Part of a small language model's weights: 6223 steps.
Each number is 128 + 32 x the weight over its row's rms, rounded and kept within 0 to 255. Layers, rows and columns count from 0. Numbers have three digits each. The size before them is the row's rms in percent of the matrix's.

# down: layer 4 MLP down (transposed), 1536x576, rms 0.0447, rows 1449-1515, columns 384-447
# gate: layer 4 MLP gate, 1536x576, rms 0.0488, rows 1450-1516, columns 384-447
# up: layer 4 MLP up, 1536x576, rms 0.0508, rows 1450-1515, columns 384-447
down1449 100:172159097135129095142139145175091141126123145179070111143067148137107166075118113102090173058152116088107130134155100104109173094110100154131156164144105170082107113177149147083068140137095163
gate1450 099:090104220162193160156134114163130161102146128091132085087164161112040126147173175083120150185107144147181118119162125096115128084109130177155098156150132158166118138156138128180089103124083109
up1450 096:151131154134133126150127140080131162210168132114146160079168153072125154159142117095098145099118158158114092093135188086168111053058155046135182155068153149129100133096087099150108139097100123
down1450 098:113161078126102126125110099130222126151127151196135105148127069071121135122103160127135164103085168085152062122139148086137106133146100146154112088136071103119115086153152132072118108127115077
gate1451 098:153091122129095096132084134104083174171158146158090137094119177151132120092095192124092104091096129145167055162174079123112131133097075155115130148098145117107120144091189100145109133114094108
up1451 098:080127099090145113147089129149122103140198108079127152096134159097136120150130064201110158133164087099147177138050098138134119118142175105094144118164094160111140115131105123114135093163132173
down1451 098:142167122153171054130147168169139167117149080220112153133106147116122147162086118076146141158187135142145097142149098224153074120113111153138131105052175103163143141108136194107201131161111168
gate1452 099:110151132129118169140108165133081095074157137123114140103115119109163124121174150124138157143115149099151161152121180135132173144125233058132112137125167132076135126121175186105202112100119085
up1452 095:103157151151177129130133123081119169132134123105127127102122133090164206077100111161156116134146135163137103111079068120134172093103158105128060132140112165102106119136171120143128171135090088
down1452 098:184142080119151155174078083146155147107087119117159139164096114131136139138115169167142125164125121086163125141157079183149148124193114157067154140093152122140123134112167105142063091226156152
gate1453 100:107135129150142082135181154153120171162130173135143138141134140068134104129131145143142139134146130193066140117126166183103120085144175089127153171058181129171104083147138089118106096082069162
up1453 098:166118159183173128143147167146110095128142190148212169115090148109122140105144122133174135087124180148054147145112154070111184111076107186116184149121139150121096167149162123129128114101095184
down1453 098:141152097186104219083154084139109115185094049147105128069139129117100110147128160078114119110083081128159145137130126127076179083073148173140112151106167105118125110082091155140146162070102170
gate1454 097:142128146058093121176165140107157113137150180183113121091085117158097169093134120141183126109129102180147111111130104146141174103090138101069108150138097130148144127123096115109118144133139123
up1454 097:200236151141128099155151140155121068159163130121148210107117098164099150089126146119137165080028138143128165123033142100079112122145132164139054099092132156154111169134123158145125114127091107
down1454 099:118119128144094120199129101130141106140160073089143158119115105122116086127117090093164149115104071102092122121137152121146183098097109080136146140064102070085138116135153132140134112152100092
gate1455 102:084047121152078110159125143112078147103168168130102123068175093126155140126083107150091105163154139162146115157154120183155113137153138180138087116158107143136135177138148158146159159166120102
up1455 102:098107061116124130107141142129107168152131089180150095172083079127134166123143099131159138115091140154095101124137147126133148131107080176103127178176117089114152093115174131119077108087127135
down1455 104:165158141087169133129115138127092174126102042176154166099091158142094121159146178093057158192131148083144089162142186156095136107069096160147173110107131038126162112167097131152159091087140140
gate1456 094:134109149150142173090107125098133079172140073136124119120180095162172171084182133126118110136113119096161081119121180104109158130101139158186075149172122130126171085118160150101174193126159188
up1456 090:095135115119118091109095125125147128164121121113158104148087162158116094135142053173124138131102148127103100120110174100120142143156050198133133112169162059093126089172086127076126106120142122
down1456 092:087125097144146174077122124125136108120178095123170133151215094147151148112102132151112124123145147132158108084141151150164138083097148128196113125176169143133179123157116153073148138106105172
gate1457 103:148122127142073080113122157121141109146109199142125176127134137116142149115129099128160082151158197084127116056134137078090153147182133169168116161141130151091181123130174144089154102150140141
up1457 105:116209120098172146077177148094180133104093151078130127106128076128136089227058185101143095092175098156145142086087131111119164065134165099138105160143115131164098169091107158156119121152185111
down1457 102:150165138107085116130122092119102144127135109151085174191133116118100126113142073109076130136127139091129167123098126134169147154109109223133119111137160102086170098114158203161174099166102126
gate1458 106:114170109065172156094175127167153134141119160090135153127161082171123145119092118162178117089077179116137090024112138136136166157168095155136072114150090164146090079101146117133179149142143131
up1458 112:154106115136114202150134126129110095144100126136159136109114104064142065174131123057164137110127167173139182165116132118075130154128146125132109109166153115161110128070049164163082168167144166
down1458 106:130170159124118141119177101127119125155153138185166159097127135086136035058153131122139071127167154195124155108084133125144189146131172114119119151160156118157126117107113113116112090159135109
gate1459 102:082059106147123123139154158116057103142148169182101174142154112191099154094144160103167195098094143162151220137167184126104128092082167169129123129085117097154190157103146086109097111154088119
up1459 102:155135120116133097080084109167105180161116086076205123198108119132111119155188147093157092122162107146108100078167102158118148174119120072139077105097123096079161113122114153127137099100136147
down1459 103:156159185125134139111085117095070148103093085154130196143084099078094098100185185139175140139178172145121107093150155114173132157163129132131069118121172143138128068119125138133136086131172106
gate1460 099:159163187141114169106187156142127121083122126199129147109126139176102142190107154166115059100113161121124106117119150144111101086126114064145159109161174141146097227090147138176068129128165154
up1460 102:120146105158126111136109137146120151123126068085059048114140136146153113176075104115118113185109157133097083127115095088197137105130117112185137110136102209100115105138107080133148223152024106
down1460 100:145095096096140172139090178121191127154147116175139152157102150178122121120055158169117171135161130117136131118084090109095125134088147139173090120167202091153108145137165091141107133168150155
gate1461 096:141154155117159096162171090164155149113156181137153150119123154119091134116080089161136127120133119112111168144118123090094144090097142121095185113087075137111109078097106203156119140141102148
up1461 104:141112149174059163173112111144145084117183121152095089145170033127195123115111211117132134105130182115149113195087153177092135122150168081150082127100163119142150104108159143174098121143107140
down1461 103:112123104130118124146153068113180082124105162121106113106121195087113117118083074097142170083136123117101148117117121124136157158076154145128067099127097135061111094125077167145078199142099101
gate1462 100:079093116137115145087156129169127150061143090155129172122143151109113121162123130099128138135117173177097119125153092124117081134124139068140098147125131117115119112070153130149104151188139106
up1462 100:105031107125144141138108124183133150149096083108138113097147158102161142129185076124075111155145109142091152125171121066157157154100107132171108164080148119083129178164150104104151102091120101
down1462 101:101172149193118060088089130137099150164134163120114101098092204104151139179133113148113077190106097147125155107146099172100109096127161132176116123168117162130083136138088058193118104079141163
gate1463 100:087083073173139104155093138099135175121124140167150137146129129148140129165050113123114079181110114114079176027156145137094167163123163128118087135174198142089139156111151116130091103172097134
up1463 098:075152173098139155113153166068103134163113155132095076076192097172080125150175165151122150095100160141072126145088101140040174156182120098151103089176125130163126122137079137134051112141097116
down1463 097:112114153178130140094132158134075099158188086145162116130111074103092185133095129146146134116136115120156132118145145147182126172137152191166190127120134105158138216194124151139133124061116135
gate1464 102:098144197105135100171036149103149141111156150116141109136138178105093139121125124171143075133069086099117161116149126053105132144075076155127215122111155134091074149206130094169183105156171105
up1464 101:052138122129128154156128119091127110146169136101153091166128183112137100144162156122133128123201149175202154116106086176092101125082143145043097129099096110097139138087212104095099080133108123
down1464 102:134126153123132068152003107144114131135097067122098159134096126173114055128149176113184099065118088142089122151117134099096123111153113128161184151151049139119079089219196091147167118154149103
gate1465 094:145164103190094068150167173169142185121112105159123229120106101114140104111161073098096106132053212094078101119175071167096189095166136158115092077162186137077162101166119135113088132165135081
up1465 097:164161133066113102100112107157124109114085149140171187127121122172109161105120130177122049058154149117131121092087121117111127121148138087130146180134067144079110145161098165124071088140088183
down1465 100:159106125127108153121156105194109153127161131135156161124092132188145173149081087147119141161133112144167138102112137122149128094160122162195119128105105106143117166170059117125066143085129148
gate1466 105:119143148099166066111148172192101149087137111193150135106145112181112099127084082160118100127171118106139118117186122144095139129099106094127106149137113159177116110166085162124080063112128137
up1466 110:172188149117134079129085180121115107104172099112141118186050115103157165129132120102146150121140161126116113179129098107140157101110173102072064162121133127091119124130121071102078114112086134
down1466 110:174170190109182141102123113170099120067131151166133167120043198126162123128148173087091142138088177111133187148159106163126101127158107182112089203107154084129165149136139137192125125137131101
gate1467 103:076108125161084116122156113114121181109032120150194118113150186129112079163119084150133087115125138115104119207089199037063130134092068149117124116130116163075158150071088183096106135133123114
up1467 101:111125147117131162115156154101123126069115070105117132119088125161088145129155135141109144105082082134151101067169124150118128149112081179125130122138133111094192113167083212073104109136131079
down1467 102:122137134121125142112136134109130084123192129123168160132184127092095093078069125133148155164160140132142145138141094196155130096131131093076131069117088109150172135123198129127138140188160106
gate1468 099:082077153134100107142155136136121096130128172162140155126159124088153103110100116144087170113120169182098133118150098147104161077151169129105154121141084099102126127105159160111145128156150129
up1468 100:112104133100104110140124101106162173164118109093145176154099163162185168107083113099157147113138123109121117149115134109190147215212148129180142151177107114076156166128122112101120135173120120
down1468 100:150120123102089136149065115139114139088123055111081065169112098115116144165135186161162117096182123160119114138189131113029093216131158144115115107114148129145136144104087135109108105154166181
gate1469 106:088116151159081126177146153134182090169129176155145126069099118119158146079112096157171098116155096129091146098117174103141159109153076146108145103125146143148171100111172104155106163093131167
up1469 108:224103078091117080157123179103094085131113130132158155174080136106162148104118177142107116120168143124125091113112209108145139130181122101147096097123153174128083125085095092114068121122133145
down1469 105:161063105117162184140097155134167169103134171133139064127036109089203118118167120158131126194139148105143102120151145105158186165179067135156149134170168151161133129137140126105087143093164091
gate1470 088:091136066111124147173131147165118139061108114099127107151154088168112104098074128123157137117123131072149161162162100087125116171180161094145090057129152177179140171130149104167087160124175117
up1470 085:107194184118097078152146141187138133086145139168175172143122135097104160127170170113114101106114195143170154140103114174152115167113154139144170085128166095201171080078143125177123131100113125
down1470 083:106099087102109218102126205189141129101135109168125105143125137045139081126179106105108120125105126092174075144166137149114172123138102061129098082130125137119103125100173155150122075124091098
gate1471 096:137101110095113142142145121166140142130184176158104145135085115180123141124176158100120156065107133133154134103110106111137113123114121102046065174124173133138134181105108106094109146112185202
up1471 092:150214132192050123120129126165116155160105113127054096134115185085121108116107119143090107199160132056155120114139034153075134122156113128138127077177104158153114165146143171120146111145122051
down1471 094:158115120095134080082119130127112100121128170125094131093079117124162112062102122189140191128155093120151112089117140157074181094132121143086136153146195112152134082119071101181092103134073116
gate1472 100:109118130167117144062179136134146183144109134146102095135115169178115090074083141089156076121077112132101108105146159090162184195098101130105108132133099162107103151144125131132096114109092126
up1472 101:145140154177138172129139117126188073144173117101138127114116116079094079078050164132090183081077140107115110089106103082172105104135168137105086120176142102131124086066076075121144155146150125
down1472 102:153093155104106160093159081102145145142115191161124106133179145080142152163100160049124110165111118081135084052138068137119146178170121146146110165081114147129098092109146057154123158124086123
gate1473 100:137125137097102150150143085105129101146214125182065165149116172084086156172139127124149132084051127183090120143131118067130180103148136130129174067151043108088168134091104144160105111086163152
up1473 099:152114169106172119161128122178068156118143081105157109139113134133111167174149108103086131140093134107105103143163105125107158128127176173174164074088183181129109104123190169113144052174072109
down1473 100:158114194049118138072083150129176106112155094132102145089176135139129174124132118130125119106106191185052157149095149162139144079061153119081172123157086130193132162122119151139092104152126122
gate1474 102:134065159113155108134112158129131126127161081125154105161126158121131124119134118143111146143188141133112120155065153091117116117168126153171111173136118124158090230102162095098198093184103136
up1474 099:100146130109181100088150104117117134096150078146122105146134144105076178141110152179142129127124132134084101118111119136156147150060086103092105140144128139048117126168082124130184154163113151
down1474 102:175160165089126103171152175181147149121109078163102171130123078149089084077120088129106140112198046141127151093064103102104154153177076136104140136079217117113142182146132097112096113133096089
gate1475 101:160141187087119101132119155204095151102173132097113163141136133129127136125151156068156104097153127145144088135165129108157113111116111157108082125157112089123135142098155117142095099197160087
up1475 102:148120148100095110089154088077170105161136081138130199175097149094117088131117099094121138097115126109168115113137068153134091129121105057167122114111135101082118111099142141115140165105083110
down1475 101:197145104134151105096141106079111130118104103097159139206132180170124088138117046165109131213129102127119129123114135110135162156193131137129150157154154131108110104161162130181119146112088130
gate1476 098:108113129094151084119131167116111119173095137128078101133175148115083096149154130092120129152120134120157108151198202125068137132158096155092110098130123149128142118122103145167104139152148169
up1476 099:127106132153106113121094152155163138106148121188141146145155097112081177165107153123126081100132168128147099122161138128108115165099154188100094153103128086188041123100178129158132086133057105
down1476 098:173109113176151139107175097133078098122135169127133108127086155087143140128168126107145206099148132172073098146089097137197087157115132121112140145135178134193104163112100148096149129119155134
gate1477 093:091101149127146051091160128142133108070069110118113150154144151108117040134118113159159126138048191167150126092138134073168127144105103171096101140107134128148146145122089077163139220125146122
up1477 094:082107131135099174110106150145069149209175146145150107138154142164149130149129128132170090108110123132132158127118096120028111151119128192193135138097099060116138090170076168133161157163081071
down1477 093:116125150079185120157101173095144131133148175095083149093087145116101184073099145127124098134120102067142176124108142140154112156126184161120155152138095180095149129138136137100105113145132140
gate1478 099:149147173110098098092155122155091105127170141115097124086100159138084159140118088142093133147160168105117078093204105165127096108115108078116154121157145159135120161124131126131127110102123132
up1478 101:125180135194076103115155175083108119101114130131126155197096123159136151148143184099165139156146128103137149132081094167132128185132115086116138041140147111164138133145127118124134113173144146
down1478 099:131112116138111099041096111105143157139098125102143085086104129117155159093145084132084107154158113144126126169139098139085128137140170136092130137114091077153152109161098128151174143147110150
gate1479 096:196140180124107139103075097089187096146166181119079137084127146143133166120165114070150165135107106149108153076167166159153129108122159157134149115090169082189148156105112109133126094102130154
up1479 094:142038102135155093177186135093122097111096131127158111082103081096113095184143098075154174130092084124096134085082123099084151159154131103196110049190136164179102106106159111103100129170104127
down1479 098:146130110192118127089096122050109103133126111124111170087056092143187134175102153182112151134165104173162062137217090177151171099133131134147092061138114135157085104134102142081113137158130114
gate1480 102:128195102090113106076155091151181163107143196102144174096145229123142159100114153188123137092123071152086102129139180170139099149110140180073133129158103137164113177150089107165211066118142113
up1480 104:125155128110112091069155080168157137130120131117120148126102181077112154113098088166160146097092119108086158144129134084079159097123141120138192115158095101155167175118101110173109131128111141
down1480 098:164149136128119141086132109125106152124158146111115122128160141166124115131121101189115095143127066142096106126068072141159127145118080094164159104136118116127092124129132105107173084120190181
gate1481 103:103149084103203129084173136062089117178187174137183111080123183141135070138129114123167133113168140208123134104168123110128184112132148146195136127116109080160141119141154094120129202148136107
up1481 103:157094129116152133075150147138096114076091155125155105112124117160143149172132081076179136056122147158136101145194140141134155116110131158064146177124143087099173080114093102069146146185138111
down1481 100:143065123133109151114130207113106099174077103152081107126166147089065118168081091139166089127168029134125107139139135132140114096087150139103092137125127083144157132101144115106130145142128177
gate1482 097:124138242184112132137132116154119150120108104139165156151089129125090182108115118129041101086123214097133087144115184161097141049148136199134148164084156099116140157174052110141115126112109123
up1482 097:138121069139167107011182110186117111117112123166131097119146116183113168142123155135158117127066048157143148113164144094089161144161108129130139140127126213114178080129147166122125135106102152
down1482 102:143140139132140100108162128168092141152103134124091172076140159146128114136180166108130127134127138081137029122098161089178163145114109160173168108150125122114123142184119165121135098097115090
gate1483 103:169101221147147106148120109172116164103122099142138079159101187142075090181155103112117063136070090106120136079086156107111130159091082159143139156106132120104137152143122109162144176152108117
up1483 105:132153124135132149071162139131073082106137126066144144188163154098190090153131161083113181181116119130114141155126112156073109140090130126127114084094118073149140162102145120177166155108094120
down1483 106:126155111085117134132071150107174156141083165078126142145159125079138098093118074107195147144129087101107134135179091096153151121195154129122150153120099116127191123147114156111155130153103116
gate1484 096:093155213139146157130161147164083103173104070138096146123130192064202118090107127126111167136109096137168131067176154037101145056105127170134124134165086127147163138109091144100168183150150098
up1484 095:100187140123115124116124065134183177153182086121087136110140132113041118097160089145067129144114136065117118112143099172179083135153125149087113131102108144122126129177084148103105053141081107
down1484 096:116154186148080162130106159133196081087088145169124099133105106115156160073103159129183153141144200102146156198147145219144138110086165095092128110076142135145129116099103133141093141117118133
gate1485 100:137124135073169158175150113131135129124092153139166159186117079132117093113126159120159131124144087190074103083093150180117173058071152106162107139059156141172142140046130065145156141206159128
up1485 096:134085093136134148183083080134087160197098104168064098148124097155076080155168158125143117150077140108096131125161137102114110113139089122118108177083124195110131172129094116103122178132100138
down1485 097:147176145150069085132184148094069064097139136140136189101115146123162154118111120156160161136187103163165155118109108119114092095136126078114117112118109099103134129111124124129123148128182121
gate1486 104:115185155067093098124141095082185101153083121153152128121132164096125109053173208134108140145127117131163107108134096118139152081083132130126205106073115125156170123167159095096120105154166144
up1486 103:035099109172070116114113123125159157131130133094131123112130119130163136100103097135174099167106069152105109114137124145191133138152055133167136098154060156129107118164121168062080141139127140
down1486 103:122121202208090095160173099154088104086074140125150137142126122112146105144163051134162095118161098070069054171056112104123106123094058081110190067143147132110153215121124105119115146115147153
gate1487 100:119141154130137178141116173081106140156163109147151125126179117122106126135113163145163096085201105110141119047136129148108137096091136097126128128159181159136163130105122118108080135127073159
up1487 098:083143167104092071134082121133186030171150135154136111105178108159101134172069150083108143086101164148156170164112101140130175116106112116118074130123082158150110152118127158122148153101142066
down1487 099:109135163066147094076182101098075079120116144071117105178139069150153154124142146102129117032113104131154133174107126110141116113094175137141109058129074146130158114084164107157108115094067128
gate1488 096:152100152123066113128166111133180178155087153175081095077133152167102137121133139148178130106135122126115162153145131195118110055098138122133152150136109088109124144128109137112097088149133115
up1488 097:154108136185169092146154130123083125156115149104142054095125195151155062107114158143141098122174114124207153148134154099166122111119140178147119168068198107134177160160124132145115110090085075
down1488 098:153133208122138167146105094153080186076143187094132168122207192107172129027145043164105127164098105056085064124146157097159121107123128106138156105098101167087109125102115130116133106142146141
gate1489 095:112089149079130159066095120138099129080120102148139123162106150146114105151160149171112086091114158134095125136123138116184138157136135179120077079188115111189118130198168164168120084115179128
up1489 095:100107137105143128161082108041130123107163076142127123121167091178140099101148116244125121152110105170088098141158094132120148080138104143142130115113104118097107131119117109114105153164104085
down1489 094:126104106129122162066127158186105137132153117162144144120105170127120145112150094101146106056067137155099062111153176208133125128159083144152113067129138074152137135102140124140156096143154172
gate1490 101:076114156138092147135153086152120165113116118150162164117172160143094096165142125162110088175162112104086162096125116106135109141096086087148169144186117151137123134085129136115084153168165092
up1490 106:152089060122076118119113135134140119142194139146104168042167097119140160154114147156129173092124192151113117175123149153151116089114124139178096101113128086137133138171127120159201069103092137
down1490 104:132133134167102188105156200091122180150086156157093184127158126081131143174137090103167120097138168136167145119187165167090147163094135159139168121150149146132059092156114124133143134150122150
gate1491 098:144158185090158109173108178197127157118107126118090188096132158074066100137175114169139157121114140109117109129149114141166081107061175100083175116119141097143060127083125158130084134106144160
up1491 097:120128129120137116149127157143172099071159185076120134111121155147131123150131195163109121161156078178237113108132147067149086116107141144117102169119119055132135115104090116135080155100120117
down1491 099:133116118117190128109123105127070115142089094191136153168163114147144105093101098097157136155066086107091144120172152064155148128172085147107187191160121174138116117235130188102121141128037116
gate1492 098:163122151152153156076130177100172148115093167171153107098098140147084115136141164170120128189118107128108163084122129149084177118070108144149117087131138109122083103127171132089121113093181093
up1492 104:096126094144114185106080094150189117153129162086122105091146109121105127208123124087167159114087134120169167101126155115115152142071108153079129101073083083078138111124180147087164156127134134
down1492 099:096133101116141146147125140142136102155155084125125130090046092160192138140104200103149096166137117159226147158098169144138165099103085127133102176072150120077092116100154130126128118148196133
gate1493 099:091076130169199120101159099135059183101128158093157156083115191122175165124100153134161111141109130086129109133099124156071122095115096078175129108146100170162132105117088114140103142128122097
up1493 100:104140131184114114150075107100164075123099081113114150133098155159127097091113131100133140157071161093166146099096136079086094162100045142150099115176121113100117161147101164112200108163131071
down1493 101:084151147156151170089161136165102129171128131183214126123148179189134172160115152178183092123178111122165149192138082168103156124154150125148125076102156064060091113095062127127157102139140153
gate1494 100:151122174146152109148127158097215116145202180139094116130100176139089155125121119097073139136131114126091155133180108083120109092049098094088149118078114121192117172091125123154103142094126128
up1494 108:140113140122134082147122124157084082098103125113120049112116101166126047150171145117149147125086098158137178072108093129133146123103105167138134149132117140144058122154205175130105093172135100
down1494 106:111070125155104088143099121135071166136136149149146072150100147162204126148133123159169107145088051180095162126119121115161096122168157107092157163163069096102086134118118132149099102150060105
gate1495 098:137173130077116118135116121168141148117112130099124115123150170131082101174095133133106119111125113159138171104130140096134205119095110122138123211124145139119130082136118138141141148152129147
up1495 098:194110085172047176131118180139142145168137119137054137109133112138127136125135110118099132126144083086122198113080083196079125170101147101085138154106149120098133184128128108119109107128092072
down1495 100:135183178108195145067120119198110155185190156132112123145160096053131163157095132110115117110111126172111140166119169184150160102091115137126146099082151087125082173109171122144112124139131103
gate1496 097:185118178087098083160139114145163118107128129197114200157124096147134141142157140121082139115136126109110181146131137145112071097071166115162202108100167139115079147117116172112068097127105150
up1496 099:118134113151145058119132135068116124110131129154160191170086144080143114135119145135077133159164143130104109104143090127088152169080160166163195145094143047118099142121124126079082120110108135
down1496 098:147085131121165110152110118100158125115127140094083147099182106164140159114133147132156085105083156152112103132152135083163089168176086180074011117188103154126160110166103088162144136143159080
gate1497 095:173116115094050176112129171142122107114141124130114116162113128162146090144126097119154143140159113114110197054102141135138190112116108114137133149121137040105115174124125105076147120148198093
up1497 091:104148078157130095121134149071100137139165096080056114085115069163174133111147119160164113064123163154149105150147078117159160124213120153043132137151159090106192124185111107092135123152128110
down1497 092:096170206143143090106142102178123118078115110118127153131144132156109138123096161158116143112131097134146117136153149107124148140073124140169146135101151116106150140085133177143115137092066174
gate1498 100:121187159126132124144141130104138130132166156120060126082097130156146185154119109182096102138130076099135101134080114112114126137142155119160093116067156141122162120105068170148106119138132125
up1498 101:126093113093146175074065128092069084173151150156086178103124117139138143135090137110156118110075113129161140132169161110149172154148142147144069124160094074076137079114178163139147141140084147
down1498 097:168097083105129144085099144161188167119081114152124133127138103132102086052110132132071161062129128129153101133130143137142129080198193112134078147146095156077138172123137067165078066182166126
gate1499 099:100105141075108153188135124133187137192094145049131116154133133104098101181168138098144153115089055147135126109168133153160148117153162160067112168164138134177175092181157107111102109086123154
up1499 097:113126117177092143158143123132156133064088142092085169134106186159136110103143105128155162141154091145146156181122185189137107135111102125101122154127087112109160058071106111105170082129114102
down1499 099:171158097097125137102094133175120110042141184198117139098173156115131153132138096208073138133124178140118181125070125151113124108120118147121130118103102159144101117141127078188133123157111091
gate1500 103:146136123059098116057099084133118127054131115105151152134142154188150192138079158141121155142143139103131123110150170131120132139146103101173215150158074106075142099158124127108078195075162172
up1500 102:155148093128131141126088066093070146088137116123081127170149087094103143176129118103096140141135173114159091095139151165067157077111110095128146137127091184087137163160132168123090126073113132
down1500 097:133123099152201113128133149172137135199171206085155113118130094143128073127127117167128176130143100168140143158131125109127117098119129157104082040102089092127094103101076133086152145138180081
gate1501 100:143126111109132142100144110168128177102080131163170144112124148073139124096132129127123154119145146113147148146140135123089086099100092119089156114094170162193122083160094125248085143122110131
up1501 101:109107107130126153055134153098180109136182154152145181139096176117071094160075129199120110169120076119186080107048140135179153122115163102123130156107095098117099167063171186120136076110110050
down1501 102:108115125128089138124141198116097071137081175148145093068152160157126088126092106144081159112168123112130084116149117098147158162090110163104135162151132137142164155138100146118177066203133116
gate1502 101:095102133039095102110122103103106168151141137165105077135099173171145135114132137094159141029133166116084089155159121100082114084161136095046078114124097178130080104124117112124170141210128125
up1502 099:129121137090206169192111206103114104082128138196105060119126146174156139105146146089145149177106101123107105167098095183123181109101112138115094088097177144073159096101134162151085148123101095
down1502 100:142155181086101110142170177144170127176114072133088099143100121173134149112168047151164051139133149124098124088120063117101091168162135136100152119133094099151088130140124101102150165165143100
gate1503 100:199195141143156148102173151098114090145144178175149140118076140136099126089114156114147118139154109112083144145063153195112126133139099111130152112152155133188151083212146096124129156132194115
up1503 099:072123090113128148108136097141141180079083133144144113130108133150106153119096167161064123134197119093184101138187101101067121119080178087153131168073207149045150103158085164147102139111096170
down1503 099:126106102125156125175084195092155072087136066078129124141149117095160112151138125203130099149133164161132190156081122117157103152111140132127104143201088148177079088133129141070158161156117089
gate1504 095:135111094125083142107136094127171094102146081113236160095139163125126088181098143145127149120149100078165106161187105179164104126080165144157093185180192122206123130127151134134114146137202127
up1504 091:127116136124116122103124151174095159117132093145169130121148118107117164143108137225156099182146081205161169137054111119130162132143084137140154124086065099106153061152108200153145116164122107
down1504 090:139133165150120110110104108126113116156126138113148122105102134122115177116164060092100078139138146102124115160151127137132136088141172064156129098119196144098119086152103133078173133106118171
gate1505 098:094144091129138158159107140159092111135169114181053113152124159113050125080141164117137123108125099115107144068105211130133103066204125140158124135163143132080176152095170184131079086121103113
up1505 098:159119145177129138125103157128058095113099084115145081151152116144145145152144096145178128142198080146158174165103131068070128133135096192088111102120094165166087118107137171081108106096157155
down1505 100:114171166132088150192111121158124121162181153069118135124098021174173139102110126109099135127115095120148117092130113140089059154142133148144083139188138147135154142143088085098109091093093123
gate1506 099:112079093151115139074112055099211170133150128163165080134149102110146148100132143124165175083104116119156116160171119147102186089126117167133039139163089130121115115103075137142115114077165104
up1506 104:133114146118139152156103101090088102160159166118165164085087191145102161166142117152139108162126112123166079099147116129101145115125092156146123131066057118135148097120111119108134193158121117
down1506 102:143180136136140120170119130157145124111143082087142112138069157137106161123127100130145175098146156122151170153086169136139117119114123124070137164139134160195112173101131152150137134127086190
gate1507 099:116105144144168110134122116185125080128100137113155131172150133100169164134107125104121129093158122116109110175123124153126134144075153133083109118108115198084116128165130059151134150171146140
up1507 097:145134117132169114092140152140071120166151206115115162179087109169171142163158101137187080170096085150097124141123138070050164172145123148104171057139099119163118142127108152164117158137120079
down1507 095:122120117147162098103115115087104094169066136090148198166154098139093160120103143167108062047148140071145166172176114157103152077148164081146145145125095119147117140143117189147173181170103125
gate1508 096:051141084173059094112169139183133189096104153211127083105165137126183185184091167144146085163154108105155189148156145148088118087119125183173113137080160116055167161137128110150131102147123170
up1508 099:128133076164120115177050205121093117105090104141143156079151079189093072164065162100102130087082158121180128109150101100155117065118168080133094147164104133127163178148158106148109101154120133
down1508 098:199124146082109110107115142167162118198153121082130102139127160114138120110166156081179143124156137164098071168157077120152144072122149103127139149089100087088171129115128132103169132122091114
gate1509 105:101163115131182096098181089163182073143106153180163139079108111147096112120181130127061076152117121118087106185143141076085129142072165128079124130085115106151084113152148104084093117124112098
up1509 106:114077181184160154123072104113123127125109112168069162129132192133133125115133161157062146124079106110182163152159030119103163102144179155167112146166149164119154116084122155132120154135099065
down1509 105:105086145130117203175094147168142075117142098164167142109116103155110136153120149149141136144145127123143167120143112148122132121067143146154145137177174144137140171080147128139103167137081130
gate1510 094:175142157134105088095108165183134126124168147120136118142105125163085174147127144141123150134128201065123165102075075106117128134096149168132146155127107090143173119109110113130087090074096105
up1510 096:184122116149124110159198095093086149116134153104077159111149139127118142108152132112120154114154095078129165118119125151104152100122142153139120128093177184198098157075143098183117146133128115
down1510 096:127154155111133155128153100103150127151174120100117135128152143115150141144160145153099136148135136057158144113106170094140145115152166087085115168148099028182108138128137146147172124083096113
gate1511 100:117144143115163089106144123110174095096147167116134119138084102138120102121093142081154128092141157162115157112089120129094117119126224121156119115150130136142163108092112156128133129159138132
up1511 099:143102106166056044095104135072106081161143146157140140188099141133144150131148124108150168121123179065150076155171156153096141158147159125150086106094093128100125114127058148115162180074125155
down1511 101:084135118210150135103092154115141159125122181150107099148119172168090144071193158168107164081107110132169087103152133145124150162096086124101078079106165172127105086129096137121119104099105104
gate1512 103:166160132149168112130055165077107159103101159213150076127167099108098151178106127188130150179090105154114208152109137128101135095174149186111122066087092157060161077151163114098127152173128157
up1512 110:094114047169165068116095126101145117181141157103138111127114128093188104121140108163174102186082193132182113141071119163134159131142089122139083165176115155112084107111063137096141066095122127
down1512 108:077095099148148143108091098137090169102165138122110109127103186097168145097113144156136068173165083155118106120080094135072114175138139133132102112139046133098155099079086144123178091079164135
gate1513 102:142163081166084063125128139141121078129127157130174116158126098188125116095074120088109145120146074106139168103145126184119129157159154119119104151112131155176170154107098099095105085107135119
up1513 101:139195154168125100135146101136118094151117151170109110122088162137130142088079135086136070154098142123120219130140120130090139118110138122131128098156077150189137135156099204106172042080154068
down1513 102:168094104124174066125154020146114182125139122142114152113147160132107084127146119183172109104145148106138128148093166155105124127139095108096142106172141154102108140073158096125146186138130161
gate1514 095:091078150154082089096146179114082177194122108149200098137173125159097118191105151101124109141106058112198099125164118126163125124134145131134077142115154140111118111119118071146069155140111111
up1514 092:106152056140121103122122110124156095156119139093170144113107146194150082114139092131128139140044080103113111199133084069081157089148068146149089120142091075096126091136150163111159116220136165
down1514 092:146133180155130175123144213137164117155138119145063158104151138060093121138090144114103165109149111078157142125121141148176122138044168142117109095104203160128067171140105113154087131103086119
gate1515 101:186064141115150089098144120076127109125154140162156149110091171125172102061130161130175131069072144118093119158065134174124108144097108144059067114072123111143113098157162129084159141148162186
up1515 100:149170156090143180192121190164140098165130148175087148157121118055155133148117164112130135111156144149120125112075118190098174135160112110070080103152113115136123136059152149143101096133138139
down1515 101:118178126143070098144114095070145135120160133170169124168152123164161160188165112103131121137133161122167159117172113119117102063189166110153149134110099074145152151124055071134080140105105104
gate1516 096:139157135125144133168102101086157158187123147148077085100111146089100083133149157180093142147157093163145149075056153102141092124143134124158177114115124121064142128105125142128074117120135091